Each number is 500 + 40 x the weight over its row's rms, rounded and kept within 0 to 999. Layers, rows and columns count from 0. Numbers have three digits each. The size before them is the row's rms in percent of the matrix's.

# up: layer 11 MLP up, 512x128, rms 0.188, rows 33-85, columns 0-127
# down: layer 11 MLP down (transposed), 512x128, rms 0.169, rows 33-84, columns 0-127
up33 120:498517543509507493539479539515513446527451482439501538487466500441528394487503479524489530595561497501592516513425536590479425454557501471439570466424546495535485475479571539515471514446506542524536497502511481473557522469420514527465572512532456551523572489487478494459492534517421484507478506508501421498552513565496487570542504488488470459443488529501513522549461527475527578468467
down33 113:438529533551507485431515500525484493519506489512492507565487400510514424393462430515478510540471521544549517481506537546529518492462487493487575525432560500550525451508563561478480487443501513496545602514538441527502557504475533472439512518505450509474528478487482569472504564493535490530530520554467464511528518519500554464558486495539410489394535502492477544574461458445493524493569
up34 046:479467534463509537561507459493504441554546542435564549452486576454531476544545557503526502575517582520552493428475502556489518417554501479479480494488438483507481478466450470526491496494515503499474416465415521499556401472446484488519491468468542534520574450527503460492504495477472485546437481494545489521503493509501532546487553545466541439434442512491558458531450466495506554404516
down34 036:445487519518480539501500444476531536496484525450493521483491557538399502543452587446517528526498476575500465614480546485457510519427495549511557451555536448450476505499524570556569511522456584488581509551566461472527567538578522520493464496493559507443513506491486558498465501567502506555513534509544554547544485477517527504507476455488532536592521581527505506487511504503501504476485
up35 039:425514544473460614545545488463502518496511564438527540425513566497503457522542499471527509553515509531534507460510498504464554499533559462470439518461502445468445531432508503511539472443464524449487478477499505465516446443498436430509568490488518486464555514573445466498528416425477501574458441474534485511517528503464495547521544531505524436524450497421545482511491484495536519392519
down35 028:445407456469486524514504501504428537490538470500492586497488552494465525537530520452511447511466537478447476427463550488460476500478495482462470489464456443457508545553513460583489447495491454521447541462483467517574458474491484496498581524492473440430519466543454625526435542460531482494453581436529425467445439504522464515493517527453467450491461508514494526508468484508454566507464
up36 103:501500617479503609455557482529454525565506631500471514537518536510469521497473522483475503475521579537580509532484526469554549487482547466522514479511512497514517572467474483596531564471542552486465509449560505523474509464495447428578487466494482527529561513499507470486470517520413497515503454517529472432513476456506495525570469413526464539496535511502550496446547479542529525481483
down36 110:534478441567527454438454448548425514510520505566526553508488524546454419526472563492563447534528542508474466432534579520496507545549482474466539495516557491414542518495516481584463541473442496519432474527514505516504515471512542432467538459479528526444558468482524514486514552459439525495459482421485472508570506479505461551500484468497477559461515477469509484587512517388530494504464
up37 124:478521494442514550528510505478461501554478467433466494475497477498489491514523545492570522492539513484533608500469487541442534459560478410541504492525431510536454477458504452516401497437438468501466421442503533421579482494488487473520560473507522470429462506544492458469468488518467517516492484468460528497503481505466567453483538557614539517542538507464529480547435490487552555468410
down37 117:479548508479491508525386495506484484500496463439535526500485494575437495485510551491481437454470451496487512517469477554429474559440516490506499571511499575479533520534511551450466599442514448572470460511519434577489525422491468536479452597585488505508418483506509521521459508515482532509464530441443508462530503506492480461505477468471524621505519443522484492516447566521522479486496
up38 038:457449558478501585540549466478513514534513565479563596454475545459502477481565499457520567529505546484571533489469517587458529413551554473478495478494465447530488519477521466539494459410534563505511482442465516446538476454474440467564516439509520498532547488547488477531531459475523473515442436449520466534526529447492560527488553528501518511473455549512494501571534496469554555442487
down38 031:494427540463460503544488512490471496431460500450469511531482452454502479516429528432487521531495420506521434469538526458505403502494522528561521582526532562515503561486436501488550523487539478492517525451509517568483492528511496521498508432610509472498550476424484482435500521467538514456599554503426514492494458496496470532526469431431549508475544451507430495543498556543559462548517
up39 116:451503498460412508499593517493455437451504497529512483529551439479526463510541556436525553569485541456512539499455485539535494524490542455511454492453392527478483467433531577473512530524494502514426435526433520483512507481429403503506488523455524464423524500580527496529427475509546460530418503511476516533492503484498476524515509494485548523531495486506467445539536511555604502513561
down39 124:525485516523508551528559480491535574475479539497513459467536431494522502458467514547529507534462405551438450455492432524544470526466530532542417492520513531512464497483462414594508523598500479510484475474533456473538491470531460504490530479529537453560506476520551505527478563574523476509517495449440548508526473465488430556509492420445510471547524423497494510460488497390450565501467
up40 108:471478518459493519540589518517474500485561504433513499495476491513535480485515498446485484513453507555534527473523490464425493479555494453531536445352446440603500507513488517483452414502560509464442513520528488501587429512497519502557559504463503502441510467554400518528516513425506488588507520451478479515447505481533483481453470534597494502499514501508496487559461499470550552523501
down40 109:504504494479506461442555492484546479464473519485509550513463476497498513480409504470522448518531605520532477462510554530472406439526468586526472482498535466449529487532448541495552519453552574430569518529483492434486506520516532563428542511544464490474492499479466508529436516488511453440412576527492491515428510489488536471495518423407440518439456466464465523480485467531495545495559
up41 040:486497548473535557503535448533478479548482581487554519489515532477558446540541544482558505495528489502508588479529520548472522448500521474465466449466459470489433559483498509517480483439521551442487463436490552445537475465445506496508520447475523541435569482539428438556523455506445495578444494439561448549478512467456543590522537545502539443496457508492484514554548531429533521448471
down41 028:470522574556502545487458449512459520543580518420475416487559522544511530496524495518484549482421525482468536491470439541467463490488470495531539494582516496449493559498506567480471530554471531537456521420479591486534528502508473518504478537502438499489501510440580472464487508552550480479538504448446522554517478470547514573510542498490411444512457499460531540437531506495402526477434
up42 111:495518584509484535526488437477529456501487579523472471492556452398507493480526505499592511494509547478458526487501490503550601404504551479469538538502495515506532474487599524509489476518535488461406496521484567469489492444495485516512595407519509473491482468517447525449582524470484504550522500547470474466524459513481523560475506561503538502452507471521519522605488522430516530566466
down42 110:525487513505474473415485451503521500546569506479440482482469444525488567573472458486461480488506469479512442464509469492544486534451477538528508472498503511446554450461518506553550435460538435442502467485539522496473567464576436541337485499518495482486542581485450502461481501585488462475542478520481575425517496534524514492458472465491546463481438528472547439494456524527540480461499
up43 116:517452593508483514496458462514517491579488558468572569411495561442468487542497505486470578546493424423464529501510552554520545471503514470520497512531549504504514500490527474487501519522492478439490463550434571488475417485441536462542501401504473433477470449502471358509530483477457519506468425495490550514494475559496515557491499513449508475484523479512523439514526440520474487485481
down43 112:480485550551485551513498453426548504463533623542476452554511498495590497539536460499537511465495555507523516559487461528511524512465479517565491507493468531502486494542472489462550494471553477495585592535499525504504531609488515485524430508497429484542472500539464578484495492542474566424476502462504548519434573545522486487538423551533513540505554587505436492481492452521489474507516
up44 047:481487537487531559529562487519457480487554570517530508461471514445504435525538522481476518566518513498531536503473494562470479421522517491470475482486516495533510549396514457561465494427503493458448447445432530500527414510443450474550518434524500460493557476494448464543518469463460417575472434535541482501483480506489499505471576568486518424424448542448506453507526486432568496486483
down44 043:540408585507544496449532526531484520535484454508466406537534462444525422478536463512477494512572515512515521519486488538507573524495534490535494425563498496551470403581433516522432478444516531471422582512576474519434492495522500544496549512546520536496481464499479521536491533497478547496524496526457538465559463478469596505447464481475538513498468561499481541446511513460531446544519
up45 121:468529476507507517500528502544469400523460481473529475507450453497506477528524606439489490535502468485533470480465521448474503508515490465459584425526492403475479523485480462505503541508474499491491396485462473503590502520483558492496479473476498590482510554560488518440490500517533535520513440483491544524558519499547610517546508503516529478535364480455507496555493492485541536408439
down45 118:504555563427491494465420464453459555466528536469544472462451485507455486478512485507490478550476551499490460512491554457522433556508465503543486489531520518483584474480497544514533503449534458487523513576520454486537448474486457513522481569558448444512585531581477485514582543535543579511523506453501469506484500558529434518397434513512490516456474493547459582544519470443485484529433
up46 058:447473473457485516493508527461470482494523626432612499503565589519472464514483472539489481530527537569488555477488531538476494525515459481447444512411511524577532538477433422504521473517507491418411456476497493480465510485434534528483533497497543542506503456549459511547502475512497531487531452428562477517510493436477473459434570504493559501486504470496485558507487515452588490517486
down46 056:485484468460513485458526560525488485541510422480413460524529506503528484461462551392478437571448484513495571496486564570555488535541476459500494444491455571561498544523535472555479499546515497517501518518520422522518469401526535538544530486536513429484449508586507507528486501455546510501469506469508454512498516412528518407482484499477464491500586488460477554423486500508530562537471
up47 114:440430529528506492493495532504525566521477484474566522490429585473524514478509566490543497545461589563501509473479568474473540506567480471514485519524554537470475546466512541483525485453460507550518390445457480507464481451459536462456547449479541544541527447494533428481484445454507494530509438513533538492533497444485556507519531489460521474534474433449558456452516426438510552417541
down47 112:514532572517471487508473448468535526492512470542418484443482522558547461496492555592490494526466537465487479431536510467493509481482526540525525493542443478481560510607515507509525527486498506563527494386575501603434454461506454480497534492504531455539530456490511508410495501540523465504624508535451514453495511426547490515531475429456495507519477460523493559462503522446469462483530
up48 109:505531541472449532567484471555467453577594514547466526447508488466554552534547466519501562553501524525516617463497523560446509454550463503471542508497388494508498556506489482518465478499515548527529489509457570458491501522447499522587481519514498528502505545545532528517562448456477414557478515532525534517533525493412555449518482571525487498490451465486540530450574468498500510547526
down48 110:527580527436463540489516458440536563483496429543491489461461533512470546514477463531512466448407498529458519532473487505501447463612461590562514569496533495501465510508468517487494511496523503496527442462506488485532520487559506567557474520500452491464512541565579540429465472523563506505480513464464526544521576512462476551518451487581421524467419444460548515479466505462528502533540
up49 125:464539521533486527430510496532534503572482468448584455491495515479442454454548543473569542516576499533499515463464489499496465514475551411539431509508498474473502492490461452608495472471540504502542444484514464477540550515473445487500544504449532481527558493546493471562536472417435494510481445469479449537493507557440549441521608451492423522527466588532500444487468476499509494481523
down49 124:537552495462452579535451520492501553539487484525499482528456422542464514517518468559536435551471481539557504544559468512522404444546443526506600529549446540455557508518494540454521510414452521516524515542480436480519526513528520426540501484439536501492564507498529566368479431509513529558497481494505473488494456506455508513514502499479523428549509519504444559519501536503561480507509
up50 062:477504589426487561555511472502485499505495572469522559470469497483496483529527526422512563550439502530509485490535534519522517418543478504374469485468470438543481557420536478547471481490506500474456475460469523476507435480453518490549576468480521535453555490551466460507574490478453465518475462486540461556506521448506499547542515559533508481469482517434521481490556454470556559396508
down50 055:494490531478507431498418436485491546494485456493571546514482572476570569504473467472494414510500510474505431528488485464554507524558545492493486457497511520504547430512462521532537441520477574494466497477525554441523495514522427562444449552427474540461454424547539514423441414476533515447503516553507504447496517537511481545444539549471493531478512436493543541501557532496573520520527
up51 125:499501489514476615491525501519472465472451543471569543492503581511494540529506488541550545540526562493499490459509591514465523425529479512503545452526580462533548493478482437550469546455557532496557470452482494459534517473531504462558475455500525471557476501594444512486604441402466527557497468575516525508508515433512524511557514434491533514477448477520446486535482551475494506502474
down51 126:540497430532447496496506549555498520516561558432533513563527442494533536549515493480585485509477527455468455533543522512509491457492465461527391493481542530494538440456509492511599581472464508466429434433455412535517583521518478485498527510493526504519519517571506504528492495458502502501487525530444390521532474476458507451483493516501547491549492512455558466469528464463532445588531
up52 112:510543518396431506528509485473565459544525566467554460481489523475502508540548491447523502517514572475521485447520567565428536518491535504528502530522538526577440586509629556455531478460421491434526442514514539526491516440479448521572526468534520471485499465482449444475494448475482451505431493480552502481498515547479489487478498523483480472494506565423453525492498504574519526466465
down52 106:450521466450462344541428584503526462529529570534480425434481469522449494460559510501520517500474516478517417534454545592449532483459504448515500561486486542450496547409534507427537509464469480442520540496483527530483513456466546530507540514512462524560538447473521482548485488478533459496447483431495554472433488537487475531474535529465507482505481520482468494549502497507456448529473
up53 040:475473569522480574548539496505479517582519529456513561431487514468533459493523537457491496516513518564477516486503510557479498429541523470519463490434461448543532535446513451525493451419480510523412436477473588469483457461440494463561574497451487515459560480503469486527522513497472484478451432489516426492518503508443500485493546501479548483397427456467537464528548411496565525490527
down53 028:568547507532496532457514464546476511489398510524497463513519497485444511499448469482479532548509494497451499528488539472414475524482497595513507544541524554538488477585546501520478454478493516462520527468566501514473568540568477549461528579455505579493509538412474497510492489551541510570463519434484493507525487512548550466549539478385482518537440564456511513510438535529521456484592
up54 115:467403530463462500483533499544477478530481468463493510506538498545520455563533521455462504564521490521489446525540446545553486552474558375504575547513476470568479500458485475498510450454569545527449444496450513528448536465500501536581526536508550529495522485602497474538425499479517513536563523538566539499494500388499477502520520554452547460553448503516468487510504538465556509514527
down54 121:493532571490529521533477510504510437494542526496514495454568562426481466524443491447585549529507489531449533499492516517502515383498592605575511503557521501510513507545510510493546482552518543458657484438533532493488465503468472466547491492532485499531511545553468529504574502535486493457489522564521464529497412499537487497558472563498498488482510503487529441502471474546544474456469
up55 110:440420493411466481557504506529463511519488504513480591545497500508468377540456530449539497521609509545497529498450543453526526490472536479488492539536521469580466467535564534549535523524448506485451468538499499514483474492516441489474555529374526572502502467552530521502546457529504493482429447544476494456501506547443452499510569458483483487449524565482453452508529506497515516547481
down55 109:522526502479555492618474495450493419497486502590422468532523503454516561473559520424478530538462483584501489471524541496550451541563478433495530565459568515529496489512489511539504494462448415477459506531488496487581520513533437489559505527501535439459489505583514466538553491477520432498457509555511530538491563525494524480581518545531477546533539500529464479548490488532430464508472
up56 040:511440574488503560525566425535504544564507568399541527432537535493475481502572542483493535580481478522509520518489551534474527456557520504500477450458452447557486533498498465584480439478477528492428394473515541444534498512458501486481461466442499473501557454507462446513537462439475506532445485480549498475469456440504547442532517511509486510484485533475556492468486493488575583473517
down56 033:518539455476536475555528505519550487473558497491455526385497515497504443488547466483545464441505510561518554470453455490421459434496476512516531500455482500497558478503467505575499484500449409540498511547487565470514470489542592552505471568562563476495513550510532544463506571457549512557540517505521496493569508545555539491445490521440552546406523461565459546489523471538476491522473
up57 038:470466541470475532513595524483488449488482577418546486506466558513509460538536515490469562548486552540511517477459524552466554499497570470522447443485462475505468514435518512513434411466516555439472492461439492465553483415502422506555524482486518579446553461480468458500466498472512465505438437452535492525499562509487469527482542494580510477439534501475540474477565498458568552461504
down57 030:474493469495474451449533523516500502483449482510510482481535435477519479534521445542506418463425526378553585522509551503499505533440490487486537459451503473526561444554490477523492524439517443506474547423471459531527551534452508588457531497476531484509505498492479520530534487564449522545492482471493515510484468466563504410533547555531521456613457531462531504486442495452513602498522
up58 120:485544502496418499510536511521448504519485500441542507470442494502439544580509466478493575474530443537492518460447559567464518496555544497499486537395472447642464512430463443509542443505542482479410507491475514472519467523463456454548548461500534549561478489496493524529517490492481488519492473411577499513526568418484480542502553511469490471447511503515557565473503472496507519506510
down58 119:521504536508477508428487484503512514526489528555498561576487522506465534529590447505524471537491426439444443429476480444530447480507533500529526470553477547513498485490468525483529452482522428504535530517443470471440568540503448543512612593528538526515437526508479529507495490481543518487512456489462482468478564486526484489457411448490483505521517430556450605437511542540541571517505
up59 098:462557546516441534498598403476492507498576586559472503552506488502515562551519469474518485495472541505577503432461475543511597465455506474498509434465464482551416512458498519467502468518499452527491491491540508479508537525514429448570476524550479393505525530567471485478514512491462481492481573512531504501524519454504478563482492527573535568459562512517511494460488453425514553508526
down59 108:548444481618481494500461513536482494529494448500494548499414476448431511477492493471459407486452541561460505532461527508493484543455535503522526540526469512484468521462488464586522539528441511433426498505484447432510506465584486588517567519421524485462442504504538530596460479517496531443500508474465557530541497461537524559535512524471510535561545443482549427485517519512525496503491
up60 048:485463543453483531534522452492498427513521581475591575491481547450496440525545490474563529561551485521564531496463471578440494462547507474497502480475510434526501482433450456515462455450469493481462470452431516430508449432482447503524521447464529532507543439575492434515483460477491488555464462479510495495477457478506485453470551510513545485453433541446512521517500443424543486445437
down60 038:455575533546562541497511478510509472488480422508493532459556566499487415549556521560518552526437457437577529432554495499505526508515513441524573497585511485531507485442513533525456502526565496522455510452533550455462450414537517514514450507504519460505536489437562491463453555535510503511566610502507528509472523493526569525486515531498542456512487508522502554569539526484519431458508
up61 052:473495553492479537557565488525491477573513551514560519403481533467561481513539566498567505544561485536476536507463527531475522514512549491486432458510498551512496574415519483530481461444465499526423448481451531437534490483481501452492533437469497556505525481528463454533523494454464497553464448540537468484496517448508518477478521532500564465420455539411515415521545493451575546431497
down61 040:437539457488515413451474498454556544488511534585448486534465519521486573441529521498492520528530453483556525506455439416529483491478568489529573456564522414454541434506436556519494479504482500515504492490471491526535500488502484525503544460426472528492568459514513518531483521480485518510473482526425588436517499438434508489527470490559430556526460584454485547505491522504460544574487
up62 088:524502508460551479454477544437530503432463531420576507503500494524517528523494537474500492484483535540527520502514514496544492525473506472511538484531544451522498533399486508455519473473470507445514369422428478499454572443542495518426549499507548541488547490527508423532582476481411529501501455539500527510480558528531477452533530534474558499516465459527543431480533557466541469406548
down62 101:475514519544481471543538481459534433500540516534482462447482496418556493505480458544477597549478481402425464503470495449521467498489519531587476488561489553517498474541483487490528476442559474553484493512487383493520462538485480486515521462529508504583504541524514496409470543464458462581567520470500525501454405458466507531503542502492521430541504479542489558476491497488498468598534
up63 117:489533464514440473525514502486474431490555536528470523508518518466530545528505516477504464487517430522501484507470487580505514501505585428475547543512536506528518488511553468536505517406577518542564489469476537434540496536483499536596524503462569547472528500574535510499592540484504474577526474434572463531441519475424494493384539486499503465425481512526529476503540502504600517479533
down63 119:492512541449509498504450494518518429504482506524503462498488446509529521545507520461364434452449514491571472474454533526462538497553540567549494537408544468501515550545469494445475531575461494607508528537530485484529506549565524520571416424514492484496508480472477493480508508501506532538525524529548599553523459491494499467553436426519513524469504498571512454459529485557528530475524
up64 131:446482516516455479537524526524464444511553511510523462497553565399499511476602570474533441483477546453485594473429529494492520495547472475474518471507522496542444520518559438514477499482497515499537468510464500401511494498453536499591456447453532565485474551573513515442588475426457476571525457467534434513465502529497462523510466566541504478516452457494526522480493534500567500469485
down64 128:569515478554465498534525509479487541501504484472481504528505454496466466460483486537474519532460486489568554591436468443514494504491450474510484508478559462519426480581508499501480550535385502462540479555461525445518456446491537526506474565549453505461497482534485505505531480494394487463604482528399541493488523491552517593508512510480433502472542478549426509471498460527523523569424
up65 039:449505522500499598561511473472541495521564587455575520468486532522511470526542508478524508550524503515525494496451526544500541488511513445487437461446474468544432442482523470544509484479453530493461422431430516449544457513447476454515548471482508533464569488475411501550557492464430507549450471486523450499507464474510570526514587502561532464459472519447533480533479488444580562464474
down65 026:477481469560518551477550451563440469565494410460481477490560569463472422546514539474508524463500405528499557550459529520469522483515472505456527459551492534519516528540491539472459498446498541494466519466566481465481514430505434574558445564522476498458429538507519550478512552438512508528504597465526494524522488538523508527564441420511463566512534564475477483483461507509563490514505
up66 042:417467569475507588521541456517514468505509534507541549449502526494482489581547504438519553586520540505531481526489545546468507457538554446453433442473459528530483499464522519560541456462535503447520508444475527429524490518480426458606545490488510537485544499504491474480570448490495461505464448461582467475515501491460440487472528532518543478435460515461529468551546470452553537440460
down66 033:510522449512417483492541507451591428463426480447531558500514435506563483505474431457516453533489517486524532501454452511471442487541534485555433504461495459505456540494542534533528527457534515512477495576499455538427574507548518513494499469423507497491563432535490401506461546457478532578494480517521525490493484457462511471470570534489508507574520466494472531518465473594551483567530
up67 042:471496605406537565512569452482497489494561558447502549441509493508529483551558503510514588507487451544531532490537531548505508454470546437486460473511485498603462461387540495540510457473491559475473430418422543488519489444524513438502517451454511499480529454556468477482521467467509468515461463502477513522508524478427508491472526548514531462461492496486475494503520439455567493442475
down67 031:478473500468489457437461533549517510539446463559473395471526628536463496462494523444482485535559501460474493438505546477464539546473508549482504497466541584518488520527558443519482431517500553520499536480520523467468489472505459479505523533511494469603479513537481488497423471504417517479590459515503537494549480516450513481561450530523542413495496504483539501535489492597487495531408
up68 106:513451485506473538525514443577463434473515502422534504419488578418443480526528574536552541531411402496467482503554463533479445479434457495567512514454466537566540523503558477484451529489521544473472518467513505457499456472494495428495508492510456539524553501551416508471523490543535499512505467478467512529468475583465473510487484512468525458462520535538600541534565496480502517489439
down68 113:474537428509492518518472496493528558515461488477487519465497483434486479499516509468450452496505460449451488540482558558484539537499412441513462484449527451519524554459489489489489532479615517517497517479555453495438522535540499560594484519491512562542390418573489461509499466482460513539547442497488551561500536544535505456502457489488405555447469477481505501505520443520567420542480
up69 113:450491512511535562526518482451463522533475523494472481558519501479506523584473463463535529478516536491579557518491525479479476459536502434508429457431466513490472454528506473474503441448453490453428437520506496499588516513524485423465533486548478500472484491540436529462491467514499450458443424471509530452394478421458561500467442531562590549538517493455458430531514467518550505499439
down69 118:561527437513498490461467536485488602432469518524443559457435479596499506558500451522458528554492430490451442489505472513497507546478474520504474515503472479468545459412551470554524507556562544485530427448507466459524571494467466535451502488455559593520435516471461515487508483446451476485535527478504525461458481522463540535464500513465501521525500475514532513422540532541607465547504
up70 106:492564483450496495541498442470491440461517495461469506509518451526486489483505579427486560607483475550526510503501491527564449541566544485469490530497512509503434483488464484566446498531491511464553457492478490497536558558455516512488478514463519529502509461508508547518549411541444437486414527422539413513559600451523546466462555498466540418531463505520500524491526479565509496525574
down70 112:485513485513512481556504518532479461532570540520486512512495482465569478543570505518462484507461529489487496490525535526429546531513457463520547526434473467474494457508565523485557498443489552434562382533511443461392595487565470439454524493463485513535491506484498430496515475502517558420413527520483479523496506483526467476579488561491527573542453514599510517530512530506488505552457
up71 128:438452509473537506477542474503506496447481491516572512487495583523572454521570485535477509588519568505472573429454505489527471572536544558464556493452441543500406521473528428532495490530488488532510444514537529484537524485459471500501507443415464489494500499626525465525490488552464454528512472557503477458526532499486527552436550567529472505485557489538473504522479448509570523504563
down71 127:570520555513505496516514501531498469458494457519519508544528456569526498480544544518461427555463483475481513552520448484521508511541507565454573499454475523489501441480485413482513466572551573521512473546640475515534566514546541553490466443541433438515475474534506492581504456490454504527506503487477502534546495475453520513513554511483447478436482512476422514446420512488517443415536
up72 112:527523514535530551486543540487498484467491460483476523479569509472536451441552525504515484595500584561501534515423531486466487510459542498489528515536483517481539525485500503534511489532541574465493498490396574544526526428507523518515483513426545495437508500503531411509500487445443433550408559514508379500498494540499487560544535528458477510456503537472502544597463490549516548538539
down72 117:536511482462484505524474481543544558494563444503461501546503513524475498506424499448547504454484418476507495520507449453556533501475491487474490576440439575520419457474495527519458518509507429596524564490500518481489545447420450483446490477452578492536514501531502493447495487494557504497501517555570498592521530522572512564473475460481473531554489477503540501473500497529578613524553
up73 126:503468471470503503462496514499510498561544500434552465479420484549491514506477518429601541477454556531478473447490504529498543475488543446445435527507498514549494519414532481524479442456464474540468449501467536441535467521459491444458508524513567536517534527536495484573496497493537506487456392428495435527522558567540470570495450487470444482511425548436495521541556533508568475448521
down73 120:531517525507503473483507459589548553476496503524459502532518463610484519481431478483489521529459582496545484506503475487536483545473514491552441525510524484567524428426500563410500494527555415468492473500536518413471563513449510452448490450475488502454520523485507501447534532508484442467488446446547499551489558552506416479494472492470521466433438507577460543497460526456473453518576
up74 136:443441512436463482504498538509459456474583489547532525513564547528504475493541459467517545474452487541502574455438580492500494513522541506480491514420448392482509546391490414523486517489560505535489489517495519442499512545535480525540499464470590493524502506511507526526601492479550447492453536444517402551487562549426467519498477487497494498469483516501526491498509447495575457470519
down74 126:464451443523460489402476550475493483467503428427444545487554481532570544495500444461518496565433522476515528523526490504462535499478533516495540396478541494476437515458472450436526504479469523533518453539510499427525521513431520543518454517508535558509473447433558453472504433481516527509478494530578495572509477517425540551534495539486447430476476500534543486522536528584522492560450
up75 093:467427576445501520598492456509528546560488514461553478466452527414581540532509502457475485489490534486515546480429560470534586448478537501433526457433503499488463494478505522552401428474481505464446539452503578503482455459505439490488558423466553556537518509498473478461478526482466465489484460501484518486534453519469581530531538531540457479441495537439508510512483534522488542484505
down75 079:521542480550522508543436483458544545464471490532456467502500475498461504531503490538500531458481528516544456514446523406549543516556456502477465483528479438518521512494432517602465575464514539505523528475453468508544542546591530540515468501511479467445507516541535564464427510463486544495454530404572540511532425504475455450508451554494559446572488506442487525506512421584520480535503
up76 114:524536543523519554506523533535532550525492495490514491388502509473471427516494465504449512529501458469534502493490498516505462424538498490493467396478505523451472539522565518474478544491550448514513451522501443470453419465475555559484529426535512486437497446463459511480539467520435436526392554444494511499471491476576496508440523505539532511495485474421516525502498490417566599431518
down76 117:447525486475541572545465504534492469542537542446502474568554518468488516498502472456485476421431503446476412507556536466482460519513482460411542557512444525504525546464441469492521440478553491513495486506569492540499525506536451511406524502514486525503602540521541525522455439513615511431509534517504528573508557497510536463613453534462496520481452498539500477518458500519494493456515
up77 130:494477509489500489472501548486473486478576574500543499468519518501491550500554514457521502475469477536566525546504561498478549510521487425532490461465432412557470513454490529500477520438482468418439514540465462475537455521496527447563480476470477467428610392535463447499556483478442531546449539483584438547442460482465434471466552513500518478498485503469478443590483494492512494513487
down77 111:498540495435498463473478479529502520476503472543491491556504549478443487514472519564520480516574464538520527580519407420468577498464445499459549514453470562554516469512446506578518575484477510441471515511528546559514495492524441443534469544476546472452474459443517483442464516575492506462507552536477475473437496524497581547439557514492505512553539497493441527494414570572501542501523
up78 129:468548514455516527550547504504487451569505498520538466499542492481541507527519521492593510580485452413528518458555522541500477500497504441440464496491442546489463481489465526491481366470450567508569484495508489484526498468457435535435550521534529494507514520494481513569476505537471507481501495505522517529455531431458447439480594510563508479547471544526501395495519521410576545487542
down78 132:527540516555515446517497460533483559486458437502507497504487487550519483475575488483524463500421443432480479498556531520505471447536453457479527506492525476453483455483502499481495508420550528538524482512538457520557495528491499430529476483521580474464586439537506512491575548552597462539591507490455557417576460405554552480495476481419471501454524501519485489474553506456512479545461
up79 110:477483504472473554536505513500513492557475500490503494538470529464497478563487469423456485505571589499537475515507470488485500435571458521548506522506538503568549494470452463502486549446477491516571496422464490412462517495477487526511499433436553508433556467529516494433535438516542482549386494437510520488530507506418468553569539549466560395467459508485483533549502544531536527520490
down79 107:524494505505468482510497435501504534557521431494517513527461525538468575482515458452512527490449431500492496618545451560510445484613486487489533477528483496582474465595472518487576568483513461415496493502513475489484558544496459599537535541524514511475501543459539516421485496507462482497524503542445472509473492562551524499489521544454474482495474585513517516524463553432435520434478
up80 039:468467585449486539505535475456483513543499588413543525445510474458463453532542531508518545540493532519522518464500480540464564475538533441483438520485430492529490501428543506531490424420528514478470482504439515471468491519484466490503527406446563538464562492460454469512538442454527497534447444494498466478486499489492534487476535520538587451432455560502562453534551479492541557428532
down80 028:533650444481558452427528542511547459504453500544513477524519469471470483474425478493537507471550535503488503469461471533526514570511438525453484580513513545519438500518572497444539539554487502522596406498472511513438490493529539490533499552515495486538434497480571420487540503534454516466512535452494506530522556480489504505504475467516412469522530450443478498484458484531566485528440
up81 117:503511501450499479460469484510468470526523489511530518571420444530481429494494483500494509585509489499486542493518533487492511523548478440499460388515483427479507474508511499578454503453548521464586459470509559473593490502503505442469580474451564566524495534493498494558443384545488449531421472427490523513490525428537541524485532503471543491575455526466487464469560498544530473509502
down81 123:492489490489535566531504517492514472557515520509573526435480523467489625507519548524544472499523468443487528541474535468447484578506488567488539523501522532403520412465512559508550454522510446478525526527543472494484542484441547514405479527437543491509544556549400486491500453488469492514536458514542455512515434475506480554484482542506485539526446458524507447398509568557488481472524
up82 116:506547534486484528512545404470499492559487562478459493550518521482483452500486530494516484492523533495504525401461506488453480430465511542379452492558490522543436524498503513477402434544444490498453490545475525447559459426518502520525580500513503504539543528500527447444575537483453546479498517516508473455548531538440480566452487585575467500517462501494522593530490460464524516509503
down82 122:483527452542503437407513498480527505498477456437506559493391505481520460521393520536557466525488523489496490572545541491526578528490506510504463508544493443470529519479563502511507456495480483531538442509491490476450530492543492516506460462498536523616481517492479437514545487529478535517539369499539501537428470489520515563505445512477484442515494478561449424500534491458454525559578
up83 040:449501562466485587535516477475495461560477563480559520454504548515537454540461490479535520538554491521491530539478541549499544473499570407494426499513503478512448473495533483555497428471460499444430491473430527491479545484474461456579501459452539542539574508548450507491490484455442462519468489481517530561478545500468516533503574523563464424456445476442484499567553499471585525464494
down83 028:525468508480505448491497525477562581519421484434512499512553532521516448527454457496455536592549577488617459492488471489500508471477482563499498425470438414500571525509463550463551470415486488446518505505497586534494508521517532581443515523548487429515514505524399533468491474506571499506534488507517517489525470500504502513429437500479512477502552468533487537488516419559501510480518
up84 055:472475568472451572504625463466482484541512536500523572440507501499505482495519487431495547515525534478540497449476565559456549459500550456448459455454491454565487535468514483507482429467480529487481421471444548451529482461465506489541550428458458560463579445511492419474566515525467487505454440507525480526495493506482526522475561485470520445492483480485499520541567439444561533459526
down84 058:459480481593479502487511540484499476474508493558432499426478418507397576431439502469542411465442527556446579565509518454514480545531513485467493494495514544518479437570491494556493453474535533449479502478430495456566447507535521534526467522430465484456448470459482482500509550483571524470444450470474518492479487524438447512522467541498481521522471498469469558487536526467508435446473
up85 117:453484457437478484530563551502451417549526525548515533498504470488508478522499495460546480537493550450523522462439534609493485482505461428443493401496519442444516550479561493531393515417467565490541475535527481513495528504455501438502514511519508518501473500513511388441458503466464460515489467529489491526508559510492495532460535552491531570474482504499514519537516509526629499493572